Each number is 128 + 24 x the weight over its row's rms, rounded and kept within 0 to 255. Layers, rows and columns count from 0. The size above them is the row's rms in percent of the matrix's.

# layer 10 attention query, 128x160, rms 0.135, rows 0-37, columns 40-79
size [ 99 103 102 100 109  94 100 105  96 108  93  86 103 104 105 108 103 109 106 105  97 107 105 103 110 105 110 104 114 109 108 106 104 100 105  97 105  97]
[[ 85 113 139 124 113 112 109 136 129 137 120 110 157 134 116 122 135 127 122 112 134  86  79 135 120 120  95 118 123 135  88 132 149 132 146  97  89 144 141 144]
 [120 133  96  76 135 156 117 139 104  86 156 131 142 108 135 154 124 157 106 103 125 173 106 164 107 118 160 134 116 126 120 157 131 146 107  59 151 160  88 131]
 [ 94 149 114 151 169 163 131 141 124 126 118 142 120 103 116 135 150 132 123 150  99 144 139 138  97 126 155  85 144 141 120 149 100 130 154 131 140 154 126 122]
 [ 86  97 127 111 129 123 102  90 115 100 103 157 106 165 134 158 178 138 125 180 109 119  94 143 162 135 124 116 122 109 128 144 178 135 156 106  82 102 137 174]
 [112 154 120 185 137 106 154  86 151 135 140 131 121 110 166 125 114 165 130 110 145 140 128 103 129 127  96 136 113 127 146  72 140 162 140 146 118 127 161 114]
 [160 122 101 128 116 156 148 110 133 120  74 128 152 157 120 120 133 123 111 166 112  95 118 143 127 120 101 118 124 125 121 105 158 139 131 167 131 129 113 136]
 [181 150 119 137 125 111 131  99 168 142 131 159 103 121 157 103 153 130 108 132 154 102 147 145 145 112 100 170 140 149 107 103 109 124  79 134 153 130 136  83]
 [136 113 129 155 127 110 143 132 116 130 123 126 122 174 131 120 124 143 137 127 104 151 146 123 141 114  88  89 136 140 115 169  96 126 120 170 156  96 116 128]
 [113  89 119 121 149 147 148 193  82 122 137 130 108 137 158 153 157 132  96 142 162 138  85 155 143 126 109 103 112 122 150 153 147  97 158 147 137 137 108 127]
 [115 114 125  73 143 131  98 127 154 128 137 113 116  99 109 121 136 123  86 163 113 116 121 113 124 108 133  90 113 125 115  83 130 106  95 113 120 137 137 130]
 [124 119 119 140 128 138 110 119 111 155 122 132 150 119 146 146 153 129  86 139 118 144 156 116 110 103 119 111 130 186 110 123 134 167 115 147 174 172 142 147]
 [140 110  79 173 110 113 152 149 165 128  76 122 107 106 139 120 110 117 137 155 143 112  70 117 150 137 108 122 111  92 130 141 158 122 123 151  88 150 108 151]
 [149 136  83 157 149 153 150 147 112 145 104 136  90  96 142 159 151 129 164 116 151  88 140 132 148 134 106 135 134 102  68 118 143 114 166 161 135 128 112 157]
 [148 124 121 148 171 129 130 159 144  83 178 126 133 149 137 127 105 143 137 117 122 156 153 141 163  73 157 132 162 102 118 125 135 126  85 122  88  90 108 152]
 [110  99 140 127 133 124  97 142 115 117 156 130 142 141 103 120 141 106 122 129 158 119  94 136  97 147  99 162 111 142 117 138 124 135 134 162 112 186  97 111]
 [174 115 124 103 142 171 112 148  97 111 130 118  86 160 128 159 131 147 126 137 141  99 184 130 101 171 128 125 139 138 150  96 159 116 151 101 154 132  88 112]
 [104 109 119 127 131  75 119 170 123 134 152 151  79 118 138  82 134 124 125 169  90 165  81 146 133 116 202 139 164 158  60 147 131 150 129 150 163 136 126 111]
 [101 118 124 161 159  99 159 101 155 112 141 137 139 116 141  92 154 133 137 164 146  84  87 135 123 118 131 155 142 112 112  92 104 125 138 101 123 155 124 119]
 [ 97 114 131 169 146 118 129 177 123 158  96 117 115 181 118 109 111 121 119  76 120 179 101  99 147  86 137 132 136 116 132 108 104  89 115 136 106  82 111 118]
 [ 88 112 158  91 101 134 151 114 160 134 108 100 134 159 175 156 123 115 110 135 112 132 154 143 100 158 114 103 128 122 106  91 137 131 145 182 130 153 112 136]
 [169 107 177 122 158 139 139 104 110 133 110  81 144  98 123 138  90 103 153 121 110 115 140 123 169 148 149 104 121 107 118 105 156 161 134 107 129 140 134 116]
 [141 151 134 128 129  76 129 143 101  65 103 140  86 161 129 152 118 156 149 123 106 111 122 104 127 167 151 107 150 149 176 124 131 108 128 116 117 111 123 142]
 [105 104 136 136 155 135 140 120  94 169 135 119 119 102 110 127 121  93 121 108 131  96 104 137 123 125 140 173 145 144 105 150  60 158 140 138 154 155 162  94]
 [ 83 123 103 134 105  85 129 164 170 136 124 197 107  84 141  99 121 130 135 127 157 122 101 128 101 116 131 142 145 117  74 174 138 107 137 111 118 153 136 110]
 [118 160 165 103  78 139 132 164 156 148 159 128 138 138 135 148 143  98 130 126 127 123 144 136 130 113 120 113 151 116 151 109 113 163 127 108 130 111 114 125]
 [150 148 140 138 125  85 112 106 108 107 143 165 121  99  69 129 141  62 143 156 132 110 124 126 133 124 158 178 133 151 139 129 104 123 121 142 137 151  77 165]
 [101 148 131 124 141 112  84 120 101 155 111 122 121  82 170 107 103 138 105 122 138 144 132 157 180 142 122 112 118 125 137 141 175 101 158 114 150 122 134  79]
 [ 89 145 135 130 168 190 106 110 119 119 153 152 141 121 139 146 151 161 137 133 117 132 130 149 125 146 132  97 155 108 118 151 136  94 109 125 170 157 130 121]
 [ 54 126 164  90 161  85 162 120 116 141 121 119 110 121 137 143 108  99 161 166 136 169 119 115 123 140 108 120 125 150 106 143 127 111  90 114 141 118 144  87]
 [114 109 122 117 130 108 146 134 118 118 133 110 105 105 140 119 134  81 148 132 132  70 101 146 127 131 134 161 118 154 108 102 180 138 141 141 126 140 129 151]
 [144  99 128 149  94 165 138 155 150 133 149 125 157 140 123 131 117 126 132 129 105  99 170 122 123 155 106 135  97  85  78 112 195 101 160 153 111 169 159 122]
 [124 122 156 162 112 137  95 117 164 117 147 155 151 144 118 143 139 111 117 139 122 135 137 127 126 104 130 131  82  94 146 138  90 130 152 155 122 152 178 127]
 [134 106  92 146 131 111 154 144 114 123 111 146  96 113 189 135 113 135  69 137  90 145 126 104 139 162 133 146 136 142 132 136 133 137  94 120 147  88 129 132]
 [131  97  92 118 101 156 126 153 104 125 102 149  99 100 126 119 111 115 122 181 102 177 123 132 163  87 130 144  99 123 152 137 148 120 108 107 140 147 104 144]
 [158 140 147 132 153 146 144 127  87 158 120 127 100 158  85 107 116 106 114 140 119 100  98 128 114 151 126 119 148 117 133 108 117 155 126 119 126  92 115 135]
 [114  86 142 119  98 101 122 162 155 156 141 172 107 119 159 116 133 125 168 130 131 149 165 142 112 115 128 172 138 115 102 107 112 111 132 104 107 120 125 113]
 [154 136 136 121 102 147  94 104 149 125 155 135 155 132 134 161 141  90 131 147 144  87 130 144 135 132  99 164 125 136 117 157 173 124 120 119 147 169  95 129]
 [105 117 120 126 102  86 168  93 108 158 177 102 164 124 138 145 145 137  85 127 120 141 151 154 115 166 100 110 123 119 123 166 152 166 128 131 111 149 129 155]]
# layer 10 attention key, 128x160, rms 0.133, rows 0-37, columns 40-79
size [ 91 105  93  87  95  84  96  98  92 101 104  92 106  90 104 103 105 106  97  99 100  99 103 100  98 104 101 101 102 103 104  99  85  92 102  98  92  80]
[[120 103 111 166 107 113 123 107 167 157 125 127 126 155 157 143 101 155 138 104 112 142 153 162 129 160 154 132 128 132 102 155 120 136 127 165 145  83 121 128]
 [109 180 149 168 132 119 159 120 112 107 127  99  89 156 166 166 127 132 197 113 123 115 145 116 120 136 143 128  93 121 113 167  97 138 150 155 105 137  90 133]
 [124 125 138 126 139 154 126 136 108 141 108 148 189 129 168 107 134  84 117 108 137 103 169 100 119  97 144 149 112 136  92 155 133 116 117 133 151 106 133 114]
 [156  99 103 150 118 131 138 117 145 114  80 136  97 142 133 102 150  97 137 115 136  92 130 116 133 179 119  88 133  94 162 116  97 101 120 130 110 143 154 132]
 [116 145  90 114 107 135 115 130 108 132 163 110 147 164 148 106 149 159 145 128 137 128 139 127 138 154 130 124 165 139 149 132 129  98  96  75 136 127 120 102]
 [135  97 132  91 159 115 129  81 141 104 127 119 124  94 134 144 141 118  88 151 109 125 127 130 136 133 131 138 147 113 112 123 101  72 136 146 116 132 115 158]
 [154 143 116 112 143  88 122 124 119 139  64 147 130 104  93 104 186 126 131 122 102 153 118 126 143 181 132 123 119  95 119 157 135 108 118  89 119 130 173 134]
 [124 140 141 155 118 169 117 131 171 137 148 172 114 116 131  86 142  95  92 148 148 120 132 136 134 150 121 101 157 135 139  90 112 128 148 123 130 100 172  76]
 [ 86  85 107  66 171 125 137 157 133 106 143 135 149 125 131 142 183 146 113 152 104 143  84  95 150 144 118 102 132 103 136 170 133 110 172 128  98 129 147 118]
 [108 110 143 158  95 143 119 119 167 100 140 106 118 161 132 122 137 153 149 136 125  95 102 154 119 119 102 137 198 153 135 116 125 148 118  91 136 166  69 139]
 [120 175 143 153  95 157 156 154 118 148 134 161 123  96 131 114 138 169 109 171 152  86 105 153  62 165 108 129  96 107 138 159  77 129 158 100 171 126 123 123]
 [128 140 162 111 167 138 122 163 122 135 146 117  98 122 145  91 150 104 129 109 115 188 144 119 114 150 110 124 122 113 124  92 151 129 139 155 113 100 139 133]
 [125 125 151 142 147 151 121 134 157 133 146 128  95 110 110 146 149  98 109  76 153 115 138 145 144  69 106 161 104 115 132 110 162 136 115 114 115  98 148 148]
 [148 119 123  97 156 103 117 141 110 116 137 154 104 131 134 103 143 128 118 142 120 135 141 120 119 113 122 106 156 134 163 138 102  86 170  73  90 110 125 138]
 [119 141 184 109 152 161 116 131 167 132  84 121 119 112 137 140 127  94 178 137 142 142  65 116 103 139  75 104  81 153 100 106  98 114 128 124 139 151 130 124]
 [ 98 154 139 133 122 117 150 138 124 152 126 114 111 128  70 122 145  99 132 120 141 156 153 132 129 100 120 127 112 119 132 109 115 154 105 123 101 117 117 169]
 [141 102  89 153 123 119  95 162  95 121 128  65 117 120 136 116 113 129 126  93 156 121 144 180 122 150 127 129  83 172 129 155 163 100 121 135 108 151 129 142]
 [142 156 118 159 149  86 138 130  74 108 116 137 128 123 138 132 124 154 132 134  82 143 109 141 115 147 139 138 140 144  99 159 108 157 124 141 123 119 113 159]
 [125 142  91 152 172 139 147 128  74 104 127 136 162 115 147 141 111  97 120 115 146 146 120 123 101 113 146 127  99 122 138 161 143 136 131 149 107  95 116 107]
 [150 137 163 129 148 135 147 173 117 157 135 146 135 112 139 141  86 156 113 119 109 120 156 167 149  93 135 112 113 127 124 124 142 120 133 133 134 121  83 157]
 [150  98  65 115 112 114 108 145 152 126 148 147 127 126 135 127 129 175 143 112 106 102 146 152 102 135 189 138  53  87 147 147 125 109 150 125 137 119 141 121]
 [153 132 150 115 101 112  98  98 102 131 141 123 110 139 113 113 134 127  69 118 187 141 112  98 197 106  99 114 143 153 101 101 123 118 146 162 122 112 139  96]
 [112 113 131 143 131 123 133 162 122 130 125 153 135 166 141 148 120 140 140 132 225  98 210 122 112 134 123 136 148 133 117 127 107 110 162 143 164  97  89 137]
 [136  72 153 132 123 153 122 138 135 113 130 146 150 154 136 142 104 144 139 177 137  99 125 157 138 126 118 107 121 134 140 133 107 136 126 105 126 104 129  95]
 [ 84 101 108 117 172 136 168 114 143 126 127 127  74 132 146 105 107 111 127 108 160 131 100 125 119 131 118 121 142 117 167 162  87 106 149 113 133 128 144 128]
 [126 115 154 154 129 109 147 110 107 130 151 107 139 166 132  95 107 142 181 150 106 120 100 106 143 108 112 146 128 110 116 127 132 134 139 137  98 127 124 162]
 [140 136 143 107 122 113 136 119 109  96 141 137 122 146 127 158 151  75 144 118 130 166  78 104 127 114 112  87 127 119 157  88 124 127 100 162 110 154 150 102]
 [150 134 141 125 131 147 108 176 144 144 153 128  82 107 103 135  92 152  96 138 143 112 104 107 127 115 105 115  95  73 151 172 110 140 169 151 105 136 121 112]
 [113  90 105 116 133 148 119 158 125 146 170 109 128 139 142 151  81 128 142 114 158 135 131 104 195 125 155 111 114 133 120 191 148 131 145 134 121 149 137 133]
 [110 151 116 121 147 110 119 122 101 169 158 190 159 136 136 122 138 140 159 137 148 112 124 131  99 113 117 129 128  79 127 122 137 115 153 105 129 150 120 117]
 [142 102 106 138 154 123 128 151 169 123 110 135 158 106 137 136 124 153 134 191 150  91 136 128 124  89 140 108 105 128  98 160 132 155 111  90 154 117 142 148]
 [131 145 106  98 143 139 202  79 140 107 118  91 105 135 137 128 109  93 106 116 128 108 147 167 104  82 135 171  88 102 163 102 137 135 125 172 149 124  94 127]
 [143 144 118 142 134 122 128 188 117 109 161 113 142 183 140  97 127 130 168 132 132 112 116 152 125 150 200 132 147 109  98 164  73 151 138 140 119 139 143 159]
 [140 123 155 104 177 121 139 112 124 110 144 126  70 131 117 140 123  95 141 153 125 112 151 119 137 144 119  72 116 144 165 103 105 114 152 120 151  96 110 146]
 [112  75 135 143 139 130 103 147 147  71 146 107 155 144 130 133 133 142 104 132 125 138 154 163 110  97 141 128 130  96 137 124 102 110 168 148 132 150 116 129]
 [105 113  87 112 120 146 111 148 134 165 133 110 160 135 136 106 130 155 121 111 133 147 100 121 128  86 177 128 140 111 130 116 120 168 137 153 112  84 155 199]
 [107 129 135  93 148 112 144  88 156 143 167 110 147  74  71 151 106 103 113  62 124 133 123 115 147 145 113 113 128 122 140 116 120 146 137 153  97 107  96 141]
 [133 143 144 130 118 150 171 134  90 122 172 115 115 155 116 146 114 135 169 167 138 145 111 105 101 159  87 139 128 148 148 118 148 140 158  94 102 118 155 115]]